{"num_hidden_layers": 12, "num_attention_heads": 2, "vocab_size": 8192, "hidden_act": "tanh_gelu", "bias": "all", "parallel_block": false, "init": "trunc", "init_std_up": 0.0361, "init_std_down": 0.00737, "learning_rate": 0.00493, "lr_head": 0.00671, "warmup_steps": 200, "doc_mask": true}
Each number is 500 + 50 x the weight over the matrix's rms, rounded and kept within 0 to 999. Layers, rows and columns count from 0. Numbers have three digits each.

# layer 7 MLP down (transposed), 768x192, rms 0.12, rows 639-711, columns 0-95
470449520533469486495494489475508424524428598486452493541487488555458476466452539537534550491618467392470533528518525562496496533503502477532476520576468516451481473489523512523522528490481448461543473482477562489474508462465485510509523454474450514556463513492576556514514505565494433544
494448549576509541535565471441451555559491516556535500442407491568563489527543490439527477511500520544503467544485469444497555530522540448468566468489518568489410402494526573516505471521459520578477503574453508541513510548524517527534519558554607505457456523522558540495548500487487524514
421398513466477606522492422518542509538511437451529580561520482483467561508472529461491456483490517522475567530525481494423468470602533482537480457473534532590503437519396499559532465475412444486417464524508469429577477485466536527574500471571525502485541516499465547489491494491518547552
476512514492527489487571559498518454548569452573558525508482516450450486498560433443418591505561468468500428540552488437492540476425485581515439508566466442469560414494533519508465491481500479448559533472555519515485441475528476534457559458543449482437484450480432498484507452510554549410
514490480451542470531523500518433491553480570506529530580424550507453520509500502461512502478473570478476483494525562445482452478500515471521522501499429514533525589496471496479515499462427536473504517498486508496450531485482488555511536507460471479525506524471492472520526488490540542511
533568427510476535491511530566520456523452465483517590469512611469552570525512505461467508562529596472499501438515527448434493476502474505557455549566463481524472556535441471498584429517509514476521580576488562567518479533582473617475446518405451495475481559532456395379434498383351437498
409606471535496491378513517468509489457403551446590522488396584527464530586497568495460504479506531534560531500466498482564504427408432540524561427565476578544494436596433490530542511509510521487464529460591467453571492509478443597482462569479444483493555491479505498465509477495507537630
485501500530462460501495462533479493511489571515595513506457401561506530570555501474517516577451497488544477443509429504393497510469436557561503575594539517502516483535561438532576485435491496534480498455477552552482446515399544439497514497475436568512503457440549525512471479425469540628
361553557574527490397531475467513490586562587490543557458556484497420495546569500489523494589439526476601421439458513530439442479472497560551423483518465644492485542463475471527442457456318506485525479493415521518578427522532532544420503438538586413419477444504473447542501470538486485517
530489441599488451432497539514520501479560510492479510526505592471436494476535480474493550456539578449554527449558473439523500567478613505440606534563522567563408454489474524554507362499546554489457509494467505567547522608521503531472503488459517525567463540505521537499401507547491493443
557523513485488470510574479450513464515503527454475434555498428474475477603465547555500575546493580559482489504423560458510556497584494566530523515460543454475493525519528460498522520528504594585547503433453510426451525421481475498498458540454528491437462558448523478549526518554444361490
500450538498455438573532517610426502612469568510457530483553431501613534497472556574525486431446518557578565505403482600444517524440506532569509467511534507557502460550556503440563468528362474516512456462604451572481506471552422519430455418510464436577499443477460563548444474380444555527
521520523550562540551568507440594520472596529540526530515503439568569543496581505620437513555476583483498419437541497499516504521487553511626545586426382601463638517411467505484445594454465507528490509451496410502550478472469599519420537564465482556499437442513458523556557522519567461406
487479547400472480493594505553416490568538489515493590540542455443448483525513493539537550510473455523484433510538526509539466463406486443517421537467498461516474519549576460480445515519487595466523492511503502485423499471435583508477490506444480543453459534494489508455515468465458508459
443476436528453517554476522451435566509397408521500493541458450470495498531469428458513536502509487572520494558525524513446503535511483497510539533503539453539471501452479489488471498592493552551560512540510501465487489504579497536519483479431448464570493454484530436478514448501511568496
477520543593528542493543517493391519471523594539457547482481535545399513527433490535475504450538467431448489590424520494467480550468496485562583443598481514474501523424515485573559465527577460444421450474450504484511508461448486518602559473499482454537482513543529479552508453486622383455
484511500516567517501530562499520531509478496534587556419425522548463577419481501457465522500484563458580564525512498476487424486495555515481503450442464520531423442555474460480479471504527537574501559562464530429522458464534418447475461496567521404484484508436537468476484562488510531518
508488546545507523526552459485494506506572465484524505556515518514541466466595526511566584470528487559517439497463596507509547506515499460520468512459596475499534529535490557534474472484502493481526456462495462560547511432538529509500486489431522600442508523431398504525503469473483586487
482469460516521557517473471558491477602482493421569539501507476448491531496553472512529466494498499415487606485521499439483485481460515405537508434494480527535482503484482529504558508541522506442530507404437580459495510473486536528509539441527531515545523457498413516555550529440590513477
492462476455479454521518559495490438486534405470526547522453534496532519380534468580526546444425502484474581485459539516475422550537535622474472485478553481460458521550475479566510477398518511444502505416510418515481568493494468457509449563451503464545423498452570593521449456483434571529
515540526435531533427541495552471550469533510516553490552464517587559478495531490551448543494448545539504527468488522574508498423362533466535474438420580464418516478585491461508457437504524457512455522527557528452496415413512547611491578449513499474511536523534439551389491475473509490522
549545508444426466579438490459439445528494513507520557475470423609475503478462638404447552526525479546594532427484444583397588480570587690513529454359486488504441402491426411482536534461640565490461506465608590529491569564482565613409467404542596536555438503540598577551415559529503436511
547483433569524474449603406617473490389534530536565500549436415548542472518504540559477555489515531491500483539532507492511555505541413423422541434518511576599442481558503539450442477500455403517446396568568457476627472510428510541579437579439543471546626532406525485379412491497443448472
583572480435536491520570550467524385428520394518470559398551557502439549511508538546528518579585496595495532563543527605469424602416487540504446528482517443522425418478423554531468526432585447454578494532464462453520517537506473470491472492492394510531480485440579567495449509571531514591
457506474511492475478445457489586634518510562475497522520460507486446541551522487471486499511476555522548521399519524506524473515548514537493523552556476525523524501427483359470532496480495456489489432531484477531498456435497547520460594424520449524435497625466486478498504483526575589496
444429477379466554425470494503512442449553514422447599580573500521438408488476437513478491409636514537514478512474594481479418496468433434544611517519493527511489407529496592541542473558560482572545523488538499583407587455494509548474481459484477551507533501430468481437518503533511536598
429457527508483403444521531473455488576435521452522522568530491520496498502467507447490483557428496549524510534479398510461455511513520499599548443550521533490553512505440425455541486516453538523473507463474495473526483517495531486482578529511471528461570506453481472466584522470518544477
394515563395441478447577551556490491465338611502486453436445576454568410624420623550544499636548559510544508416552483603511574604535523415494450569500427510465612533430431473410602450422507459587494513500411525675422442423515425427509537465545564548468518463504583484529556536477429526376
467505509491532513566458483514505454576529536497532588495541573572480474510450468401390520481490537449563540500518481419460469510454532511524499540507527528507493508445415498580504485476470449488457416509427473490440477495450532522533543556434456536523631553498517482484504462528508486458
498609526457495428499480423484534621502534544502458484451568591420410538478575455479496446461582546455533450464470499474469494481537543468480543485477472421521456440502522578475566605441432555571495529479458489480530435501510560557474466562472396625537450430516422495539534539618465507525
566500413467460487524415544549616503531594485494441578442549513484545495471532536474490456617541532489449462493475554482421512518536447406478553483469496418525540525522455540474544462522502510509473509464484420431479387546455460564553561377502504359507555489410487485514577600544452514514
468458530534434616541426469564426536445497519518545529509519530451452434545500588466462477484492508462500453461460637529491510414581431547548526486509524420540544586602523535539473486507504547488463438521479493465505515485504581600520559528509407490540411464493470565566444457507472420443
451470534525473511499510434506379550583514515519519490440514550509493511511484480459430515522485518445512521531573513539489436528459506483430569474491534521485473514473482481545519597439504488505446505499547521484480515512541432494503538504475493538466524467507511471462537535441562580461
659504480453449514427538446464410393503579461496441530584458491510471453488496615516540540489484543504609454469432427445491435449528543421450544521474520574497468412507467470566451531558550498529492497530561542458498501456553432519474522477526557493418391445519440475603509509504500510468
401485454515476489518479536580450476541498509489508523478493476515516537489536567478443496455489536481510553539467506501509528567491545554516481472500559560495533514477504453548553538465514478481472487575527540546487542513573465546568591524452515468529517541470486459497569511502501521527
511567569499514493542513422531426528517512516436361475520531451538409419539610597532522424516491503502492539515470497495476466414563492495484504519570468484487513492488481469504564472438442576551462524516521439539482603478441433438466446500532598530489405398546436599509510396458522550510
489518524468545414498533515570550460553481513506572535469342445549427525565472425520743536532480537542547465519432458442454488494539529592594506557538463405436525575509500403483477473580470577436449561572509416525490561374364454553454539565495479539506580479524498464529458594349510540449
520443434471559522424458507483492507532524543501494385595571440491495502573455558530491488504580488435518514487487518512509399482452368579507531447600550477498524450442459500577443415596492452499453517482529711498430472465476406454514452513494627515489463472510547502481542432591475435395
588504515505544536470491554507432499598515521402411412543681542499517496502487427536463544465451402420507541517529550488519507434499503517535400442510533455424480540565483446542376469576578506498547530484517569420453520492628556508435511404452511477505514428497448478513522550468542478551
408496464475524522541508459492446548533495464486486448492495493539437505535535466492545516491524521455485482505574524455477494503541537519487557448448509542488539515482458429558481487493409528439461495482496455582492451480569514520529575500554519533502540455488443464521520546449545522481
548580507451617532502502547454496481385443465397491469468462471496461620454488425487419465512534519434397490459498437511509464548411514504440529519423485494480504558503534483530477470524480452549488573557483486442547482512429480531541463328535478524457528567491488472536521504414528549503
552570408524469591441532466439520508506480499445385494529520535444517526494516530508493444546565525539542634553439436501460419480594485481504449496571577424535613477496437517494441521480490512536482557486517456496565525425512573490508423469458510498506379444518406459620553451482495536431
585598526548500480396525604492538527435404581438379467579416543488521456515487552580521520493507573524552553502552614496519401517424506454576532581501501506521522495600469481565517476557535591464484614499494507473626445507473569534566487473561385563555402455511490538429396561468558515506
468508524487495443508583600474543494494550471585498449458485457507541459478514462575556588386514580528402494567590481469484506464520498496432541448459458413492503503436557472466536565474416452479423461510594554548561553474471486387527502467468493590511414509552440543551550601607480393539
458484554500441578622371496515475520448513384525535522475438437600443372569404438581555539561494559584485475579505537435536497484491450667506531544513404513567456408485483456602439575481460526446427546439403416499537537404521455456520503468524447506549565432519660464591413489502568482479
497549553556449461527561498464465493594529529569443508495465476548471524510486465556485543490447500573444554463491479592526516547527516506569515573433528508471489515500480466484474472528409509485468503497509461485481534440430602522538442487470531513504508504517513510541472487464524572433
525500609533492428459483526509529452501616584509438532560487490503519561589537477518515554549537524558549519589426497441552489539425506449440552501521480522425430570478513437440552511471383487545438536501431564537488466518547435526564451446499433485446452551530410456591446450416618563500
515553530594594494548509497434445574489494484470445498494483616563437564488390390581469508554537525499479571550423458544558460466502536453474508512508454440512477466507398526484426379468484518517548526487597425457492587498497474498538508483437555563561445486544611532562447473592530513513
459549508497528511580501510482479531429488558473444536474577524509562448595451501406482523527509496549470504503506545466533584435365503570503533482435467512488534460461380537494525532423492420416615485604467526497516530557548537487482570513563549547484582523523472524356518506565474567476
441562547489519527486477497491582401502537500481520433529554486460490530492499510509422447429605533523551538510468468420557516438496544536491590532473442675512438476526505524464589509552528597444517501560433563404454577445463515499643526565482554471484523555450445433530548567425550534603
511452507592530497482443446494507497472546563461421496449502487532525508533594534553539506570580415587557523424513605511397458599491548503548417570554575550522573449496499500597598445462511549484471457578529556571528512465541554637441522540556451555428405417482539471455465467528492415516
464467498443439523548484467432523536471470491554469450497535459554506455568561466578474505523500476465564580511555513538480443491440504471525422501501514485440566488521524508439430508443500517442475413518488512528520530464449440497499545455512525515540465492554550394565509482515567485563
489483585525476490517418483527505590411372460508469472469513513551487508516549479482578471598543478467458576552526501461472510536517522404418522391508470544465513451601488487615580461454514449460518496507434486470574468495547404496453481485567618442486485418568489523544452521465562432447
495460450535583570531511408481551512442570511505446455506502435543399406504439435524493460445496481495416505530514532568443520569538523469425469468529530539540521463442554530470544548524437522545481547524439477498547520564513500511494547487540602422456545496535383524508493458480516397546
509501520617412479583465538479492495525587459453554477529569547500535444478520422470381489471481468389495446473515476536528554488451539433508499490489521522537441438442516552492354492612525503441536456527427543483549472480487425475418463562375456589536569461466600499586588526479506480403
493467453498540562495518576469484456519541495410503546539535505580421456524432472527479563537490513555527447559515519479437472493485537474553542475438514517442515525556497526534486483477457552511467462478444490530499544449509457562478553501509523563462484536486471521458475527456543483489
582496458482555459433568552547552422527490494487530559464516514488561467503496523453529472545484480519604460484482517434542595493466449522450529552602461546551496522555498487452508533477513450550417514574604470474588488474516399471487526495476513486492457561535495520431510533504517535416
451500445501507500446524479547406542477576489486466420341503457432479542431531524520441482474512465540512565487441610382558501480540488393585436543503511494553422495489608443507516491412532501543536525469484514404562580478541466409599572490520575544548496552423537479579551513567563450540
561534504479472546480519478490553445422473471542469431527539546570374567516458441474526497488528409542443500502528497454456525417514521586432547444524623525448428584531423471606499503553607522427519418514375524411488571506557504496524471493467542471671428508543519439477506521480465564397
482573533468536501548484470475495467513485484488484573423504557550428451511505469578454512465502495529515579500490503473487451431469530504501490514585485492414452466483508494548471533463426573448441628487530484495450520553549405473473534454570563508443458495411515501505399506543438533457
448428550559533492528474478496435513557501546481482507495505500555424499450561512542421477490485514546483505524520487461489515529522563537522559411511548459510475525532490491568519519499435496511438488501527516508460470471534469553490560622544548638465542488475546515471558520473534569454
416520510499481533480570555451464452543509511500547550466493560498480514509541451512529535459518552442508516505503471383474530505532533499504516489540518489518446470406456482513501556511480533456561548492546466594429546482594562491539488567494507526583513513448444532507525524453530522478
569458570382554496568547458510456473537503389539459545517469521450473468518553503545472468493436530481518499531582484440470526470509598470548448562470567521518503496548465461512498491515480554520473466474496481479519457482565520606520557509494548515479383473471459519485488476495458541582
504534506485456512509465450517477624505591543571437500484447402506537498543401452412489471462444528459566596513505416470545496579526499517447410460479533424582529492545571503500457530497527450520463529443504451501538451444454585470561492523475551494511540505489511468419499540438483432481
449506467534551526501561410475487588486423594394545437480504469531528592585568527464371550489538579493499550473506554521525396540517441446474507542422459431516530501523498489355461564449493416456578467480622513441512563524518569553530483569465491509541449446443554486503531613562475500512
495573436548577532525506462542496477570526568491502488427573455465483521452546478532526549435490533393524481423505483473440544400501469502401463475578564553440398370503595453531579447480519481625493499441520520509463542501474457427501466499477499464443593498400554455517508510475483528440
514480523497442513481459516517498474415534427577426526533512558496551458428465600484449496448589501500490503511521461551474487446524646389543514452547532469539425451496497440565506621528605514556482544526459550318510615511529587594554458481549528458535589555566560615446552450503384525532
422509506476521508498553549450442449571484499496544545480506489529444498503529482448469443487497489535476435445558416460419555465465587472467537465527480497465486475528529520533514550472434528498524453460569510553427511528591492538492580515496460516593514522427476464523430567508529514489
448565455501507524513542441395386483462490576519537551490537496560571546607476512435486553502483429518563538435462510503588490442400477525566435476520484453451500387473430474477498555523473523536517529565504462560531502525425485543489440535527475473466559499479421525447455472376531444518
450473559533451552549450535508459515542491453447508563506500563486461538485540538481485527520463484492551496519532486466522488474490499563488490552542544460481434476498472470583479527522486510533441459463491533507429444541427542512528528473513452590438521463530490533514584483473537560565
541455522502524569531493538470447470544471521432443555571533465511463466428507453531528458507473518561452502510538594491423476521523518457472504557534538566501538504508492547463487533462521507517420521455555487505470518406467429505540536515443490512500610496514440494515467515460546565505
451418398523504513513524502529473493432518501539520547521553518498463505509454533472491530550530549537544484486546541445459407419521471455490481544549516523489468453539478493492386503516533443465499485505491543450544504434496473529504510492529573560494514459511443499604539506466540492504
491479543423523579511458430569456390547511442512478510599517449522448496505573493529487546438527467486510494587430519474489464482539498458466445472464508478506419441523489470479470547637518462467466483582507546496518463549553501499494501549469523452596435638494465379517447424382483477494
# layer 7 MLP up, 768x192, rms 0.134, rows 640-711, columns 0-95
510484457490531432464476527561519509450463457492435465514471438562526465468391491492489586475503465548455578504433534576569492464494444530477472476600508515505508528523536500507513506505567491464537498517477523464448505452554560468475474502492467534494502489453484450433450394496526491482
461632362525513483432479542465505519483488473495545569580506479423546443565478502510490535519453476525553508552419430500541470513424473500450507526456609498488455496575509409520355513458572464587553577530522521541541489442473562444572458506473483496596440456570494551431479510427506498501
534474491527506474491470503538576535473457481516428478426495471447471559522518518457466442573585508518508539548498469483523484541470406572494540571484499414422496471539530474516377537543476380416455465493484427528558528565550549448579418476557457433476408442433543526541537559452477520512
508483457520515510506502486468587548507469448572460507535503544496446563458489583550485522455456520552516536514472489528544541520530489601484421524546525516571520505391556518469472525479519550527490469564535503528480568457528605400438482459497534448527508486569465476479446445571491534565
577497523541555544481459445540455493434496496517443518497469482500509433460539441503469519473522464506460486534605577623536481582526508540476480500420525566423493516511520519523528519471477483570506519561564488465457471469525477443452475474533479470492456414526500559533483430514500500456
496505502514474447426488537538496528484487540547528473515582444579558453601409558507465447441570554585477443419522515542497555532537430484481430500474603436484465451489575501547545413440540520422441552468523488504515419560455511509476538569509573566556567457568470541435498452427420537469
524558534534510463454567584536515478470532450587395489488462553491509431405484512535509409471583534453456499496494581559569511540508490418417493445469521533422458455516471517420474483574538436604518551559505540472514480497553466479479469482461543404490581508458564521559421507579454447464
490478480567545559493451517520528616473497527497552496498578502473477543441492433505500424479559514507521551575466463552499533479522518544513498546403535516592467453619536494417491492377522518391565511496437504463501478424411524474595630557572541502445491582525428424418472475495441439489
552527508446582575535475672457550436531483548440507540516505559442581530472496540487503424485459432496461463521477537517513493529490538517494579574409445583504449519581497498403510512475517442435543437485431568573522414502469498546550461440535480533641502454530440550502548577505499472515
558513489525500463522573456431547469455503549512477493613506487514492550460473535537450455545526530489464462423535519463587513499524537534559497508464473500524515480413474526466485439445510580479538522422489432505530503592555624460512548560502466495523493641510504508621539545575486441560
458460604495563542539419508501467483421446521464514601430577562436520560529466463490528393438525538661504469519521479520613512567462559540522492526425475552540534554501477446408417552530442548486547506448523488579449446492509440407456613529462453508463570549419525450591500483491382589430
446403477587396464535522418540452451464483445450527427467411559492496414561522463620481500487535464575519494409525523475501518511528544409583481557373447481472435420506479527542458494535451622557558545412497496536490522524530391428515568667493520440508547497611532554640437637513447531522
502490573431451462563477493437546528500505532537486533537496534490546523511485587492462562450414484489401470582494418521423584530494522463499400536507516454466558539477471557444446496521493496540585476450522501532504506545470583406445494522493526499472485528439476428527510422561472455526
484602540566494439468473475471536455550499597465511459509459457535478517488490530474549451515455524505521459422464458600494422559374543461565439456538501600423539492521558528475557445439500419556534488549546375609483491455570501494601534538552560527502513536603505374425529654508480518456
503427513505530504560516480495509555474497565474487520481506525394454467494463507475522584520472576554481537535466475562416525532502477429490460549499473551547474510500460454490407502456558509551512464513501522571469494533526465384502454512448496474509553542368492565424504425527480452476
528435465608614473590438583460540532530487516464451503611490514473608499447553427444480500543490500551587552551445515441479552507471490499485507563391497545532501479479557486481595486591471499514473436530629563559486476483514586506513516497571525453546442509553418464460499489485540516409
565520528471501509501501532520474563548527510484412558473426585537531592474544468497560448498524471513483514486461436577559476467444476477497479460517465490472456564446485573441426517540502480494537487603534547503551450522497504527496454488472453505532535536519498477483527546528507505544
524531566524506454504504528496488537497488529518454568455531466481577530501578465508587513499490450457494467530496434488460510468455469482477537494492419447541503532494478502431382553525502483500494451496519534451574529522526462430510522492447467584461520524499557542463531593565547477518
488504484478519490498506498579590517491547566405525428477367490479566535505494528430542443526474504528507460511488448545433487513404419415504532411520499412564536482473516491466522407498529513534461545429578557441537434568576614541581484541543537593571520485435438494504496552378549508418
551394554468434485494490484481576548490477494487608512513446442474518597485514575539463562425523492530553507571539472518538549471468432569507484571577471481474458459426457536425476445512570579473515544482500391572494481457463408663488541419443425459536556555523489549417565475502489429487
523526523487423486517511581526521553479469546567442468502520494528480412534480473549443437521581548506383380580516557452614503556546431396520477494578528458514582526511551503407409526526521527534480549532496465468508425461598548485502588562502421582441509494472457530501504500445471621471
456575626457478448482418601493502509595498663502463409421444514476458490430524464567502458426447500514450441483455385534553492494622467436550537530419439433468516535529494499615465448519494580542423492547467476536486504563493558557461478557423460558566397512629470486501458523483430456530
448482564507494514479528466566516470523484529516555509508418482374524529487460463431513444350489489488407490501501489551503545541513499575545526520488589516520549507470523424510497496476447434494469416447540476629488454438551435529485578578492476537428527440509525535617599494541590584464
436474414476489505475474443429515480523490533499559461516512577518517557501451413576509586543399455515467403489498484558461471464497483472524530501481522474485506542574495563553559491470457519507514507466478469472589546563522521533541469589543454447467500571492472424498495578520437514508
417538436483516480569463582450537530504476442521555562504529466583606566521600485566515627568453549490466553453517526425536521546505492558434523549482521617554497418501550443524592470450458573480563498485376486528513564418491495435524454533485685514460398532585546453484445599564497466529
470550482519540510410502495406493489486558484511433485432519598483470484553503510507512476572558444487533501460504537454456473446548551536435474527519494516575518555446519559545528509500524489466555574571564532482537513489532458466477535525478627493457494537495493530514460462522536477447
435575556548447587601401522476471594475431631483529476406491568455578491482487444553540519537476489451500465573463485579536510570433502420473445518617448511481502545514591539372405378300468493504535496601474515534474430536585490547468527529503502556490460519524446414523525579443455495416
539503458534508452471509516520508533478524543526513490476513443380549589522522432519526543390437548476527553410469514503611511475520573471531548477519440576490508540471469579505462517528493526401425469387483527507504477538519497576579533468503549625485545577519556421587523516430523566512
513466600488465524471498490597432486544449414500576462443546348523608538490522545531448507425450498578451542484537508491523516544432537601445470461452537567581462511538509536532526482496466523423508465547478505509399508520441541531537486502500497429560492522488519501456460504500504458420
508438555480634448398491532573515521438479533374520491531445548539476460502515513490417512538487460436497484504510561514582536531492471590583479502525452554568496541424447537482406552492531601584560517485602564487464469390503527474496478491547418456486551486499524533530451510512378562480
531525464495503452514555511481493525461487490506463416469486506482497422467503504488474463554512510511535459509453444505535477484501541349499501507525559528426479482482573499507498540434528635569517516521494532431446372386454569512553513447578467466551454528509593456524350545456462509476
520461581534537440493431524453530488484497524524505487592526506491529601514552513477532491408471485491525482531499479514541490546401450498431492559489478479531464544419530483423444429468498499553492456478490472508549519470492447384472494539526478462493425427514496482458463566565467470614
459494509490497593373549474501603442487462532545482487540446493514579480452413507441442502542522455483487424484574412456591471456561607375500427494469588496484461494551463522476501433475383665594548489491492481507550485526589394540563428511424486484463509471420477461513497478514520527488
518495497493477547560520493396564544478524472484513434518526476472505448485486496572522536521503438493480477486570553546443502487483543476461510559518397450508449461592514637486494473474567472502499529447536392476482459489464512535440546485555518462509540505525519537559534470525457439418
462547505515432479589595519412525640544513493509478549422545513549503527485522477547518539499436535542438497607519531573490517506483463486486484336463544506482507487487479488488496511518522587486453493519420485550565511537468538483537550544492477484465475566480404480446482508433569500426
417476538514517519515534572498562477559441482448460563522479445572519458525460526458590474464550523619480506481500479520504474587569497432448468466522508478431479411580549573519499491397520434456609464512517451464422531545418506568527611512568459461500447521481601450609434547472574440555
521378518485419437388538471452547498397478490533504512522566459494507561517399535552465457542455484577443500485532481490601582372454521557544557613464442506539446426527523465480410525546438519490519515515485516514486534468543477505440458551518501529466499542517544572498412428513464448558
568494550534398455434587523507499480578472463472501520447549526554547530553503478544528581625462433372504532591562426382532472529547487502525546472358431620446440432501573517483558524409454528530486464434516480500535540441408456536540587574493522450532459539480413461452495523489556497592
595523480443472513543442460572593413468540470500501530477423633496556523475506484526405505558450448561459531524492491527511577499500458476440420438566549567514512466495491557433451517492470539447602503464434526509556493495463549505522447429459520532492519507528472524455426447541475494553
527455490611496456514542522519572464485484525544506448596470562488424550499487467511549596554470457538479465490564557569427582446519496535546546509433469448497504529475560429514398561599508536485473475511501532639495480400516382556409431509502483497456350452471392537532551533541559540485
511532490442473470469537550534468477545496561510560552546525525507512503570512492593490497502509484580554388457533536549477490437491504500492486541458461554508522553461515533401525492544556528524499429543444475557537397448487527496492449551512472435296460572466508526487425527514428481474
612399517507548574416592593534416557445470466429530537442554606423445633378435407529591595493594479534501564488517450567610503480452519443491495478412480474573413547561537563456485549492500560513499539530567447464473537573469477479542517428479540542531489506596555404485534546436502404384
486505522450461460509461522559519507403462522526531489456487480593486517538449528488451456492498581592486576593529411567498544567439517519466510476472583469486536434441554587502548537472557533529495548481590539577454586493479543574556583414498439485481463445486511541426426477387481415566
483448429454613443363600489558429520525487543459480537511488568547561495576532510474572472522516504513503378531491550414501508585506489468633518570401509408535481496516496501328474448461486451482488524500567484564461426410465457589555503505512491459511583545478562489493484532424455572565
473543527492514550491479499485512583382484536530582500480535506454512410548569451469552439548546498495521451472513559514516552526535517513512469455502443500550506505474527535504489459531545523520393462471525585488556452494515499562505512559522485523527499504557495432501485528444517515510
569498448423574500549456519531480527562460405431451567452443550569498473468489528509522547505449468522460442485475443482514574499568467560492561437559410462519500467451558459482496488500525436458470520522518443529502494423379548481495557474528535432523560567513565537491464577452545610485
524459486453567440515435477536536392524490450427491458463544550520545493448533481597473430573434465514505475382565482519537463613494519521494490429626554478506559515543511520432570382633532447580523428580498572503541411507510536475518554590493428488468443535488504496465537485479516546482
459412557512496465532524542465509532461535530470533515466551410435482530570535496510573535394481487391442427539433480587486413517581511499495578539417547463513455478590537485436558525472525566541408533456527457430568539503545502478570541553400523536424442511602486421502579502507416435458
509474425506555465582588519537552493534429594531515491521478430425483519498488549578456450448489448497561497522488402567587408517533433523577558546462413514586528515488487609480505601615504485389565518463543451474369512554597551418441605571539546500499471484523540572550481437506489535459
541439506577458545567387564518505451432506558498520527427531476477446491471488391486544500491536568479422485527515429577500446457468523495535512574507530607428509506482500545434525491360417506566504436393532480422548450475542368442457467498494384589456472406489507492535493501486502431509
526434502509567493499451543459597483431433397496521512597488466541558541525430491506492469421518490489478518551596395529465570512523432509581483476486536439507515471505570528502494589518473477573446520453460509526530454533519508474495524525461487533438450501516565529530429526520458489488
503420449517471454472492354518512525484430445573554523479547501531516480568471421493523634439423547591412516471516420516425488492520477506576421421425460519599516523396480426595461435539490556470476457440497536521455470549473518340537433488471495532527616490516547553493472464438487475464
565505507600493450444392501551492348478542518465519531475469456488434588490495520403571502493445435490554558448559444571500562506565523484513538503472430437639479435445426501476553552519521366498600581538650542483428460505490522446445473486533532506497413534528489393535474541517484555487
525403454551492475488451541584464506521539429473556637543497474469569503511493556586626503526459506535516479443597380434499488390523483573489499502473559519500558533526542565445483464690574516476406566482476483398494522448472474499455619597502421518486471549483473525526502550463601506441
470470611459477541529501409478514406476452539469575548519502520445473468510481508465472511509483515489439497459472464550460506494516549430481578508504520490580518470487450544532474459523508442455560487501501441525477500538463522472531514482509487497486458531493498518515448480543481512460
459469479586502506465522418396521505487493504531490459539334433543528568477585420586488521517510534597489398552586495446434474584530542473433499504395496545548504550444499460493434535466514547467526632542541502581430437493472476490591537459434503483423471416496460508527585388621462564481
576368472546606383482514554469485522528533475481500500395533539423560462551477535392534424592472458511493608434500443460417496428398479542531451510437502464407483552540530574431438502489549494578436396510465554509553486503436509499560574600428513555519493423525483448511471494428505490546
477508530558552386601551553488610414470498514491414484482372501564466508501476482554589510474450466540542533532503502510587471511524526509500469490460456550470555501447644490520512473435471543525459531496433487485495562565365577473440485491506499563568508447540419469640519450516530429547
441394523558450553539520534582511490550516540471498472480542569557573417446494494474418503484536471512528610531467534563510518555581466537476494547504558469534520485528580535425562495421491489611440479476464533484553516489501402494498498530503552557560515529529448491485433531426498568484
475548530512540460455467503445483523492495535528449565481502536455513582526432468551557559481498479483447483415449519488520437485505502494525470564526560534554516467463519521531480529511552496531478453529528437443546536493490527531506479459428564462526454501555424511592471507514454513558
498458494454451409493525506514513566493542471503464512475495450522459528474432490491458479530548413503458499467446523565474515479470519508451426429500477509461551531513445458508443493472447492505593488515496592490549497605462526515569460565510603483448435510513442509447404546477491538473
484484481479517399545475530477534494518545495441515497497455473540506465529397541490587491528479414496550447555467532486515476509445432487486540464442480465458458543440605569506542483540529515522542493474531485515503509555467450553462484538561461463514518481609512531488496556492512417461
489510410560527527409507544560435496529531533521522517490571463453560529473426457429569507498497483463537534451495453530531557562514419531470484562479565591400508520588482454505458455519469522465534426441503539512467518446474512443497387454545552423495564522488464461486583545392494585412
515484490582465408539486507517503510436516520415537390463514537546537465430566540537442534462580547545569492508593513514530534512619367453583501574465522490551462488524447510499535526422520522533428549557570515489444566575451412505548561652445497437478483453604563580517526578510541409547
478508543506446442477458504467493572568577579436525462516500588546562473524513493463522524427363436590451512534462482507507460522527472516546500554484445474521532546519497598551477547477476532441464562547447463492556470430458527550526503508524524496538415539600381515516473440540476484541
441442520510509422519541554514473499419439473427459453466430428454527471480524564513487450443415501468510510539428522495505490503490473427596561535454497525493551485415488468527463438505539560521484663483490490433478528541540557485418515509518506489472410478489439576394473464524537520499
526552550486440421479505476404535539498519529456609530535554546479544450469399419534421537405498522461530434466480535565462512533497508476534590514447521498559471485527508502473422529518482518487484475478573400493481481496460503457502447516502436478454469470502489529519486461542488470546
580499530484420392490599548534503474414486531472457469592443613571649478491442538525509388591490415557455555423511435503494547472503404464468436464471421541486451487470530524533419494501442503537469595557474482517494521518506480543523579480604567521538410473621474496462533525534493512518
566552500484513477514491549585583451464443445519433520480505528463526550502538563489549465500506508534482537498483561563522504525448507416466483481595561566460562424462594544498451515435510568457563549518543473418559473489502497499488483393426503473482489557555575469515424517467443444548
541419528473564446434593457452535471477460557432507546467484505472515476481488429502501497483496477496511517557514443463510531533542486505481471394503497464581510509485446479436509457483466460470559504476485577525506594547524470511525503519530485477467415480565498507523434420576534511430
469498568545490474461495535522498439569534537462407489509426590597521453509474479563536427536490388538484563520474447480587513435504428495534469526483485587563485484529427582477443530496543447461577545415455461534457471484484561547529509497468515528534556550520490497551483507410495537522
505483594564443382545535549448488473436493509504555513504442523477495473505412582576487487513417460419472531567595341390519396471519536397470515427465478494383510519563536526476494552470538499515528582554516458558522547524562553422622511491442548542630535533464539483576404545471481495499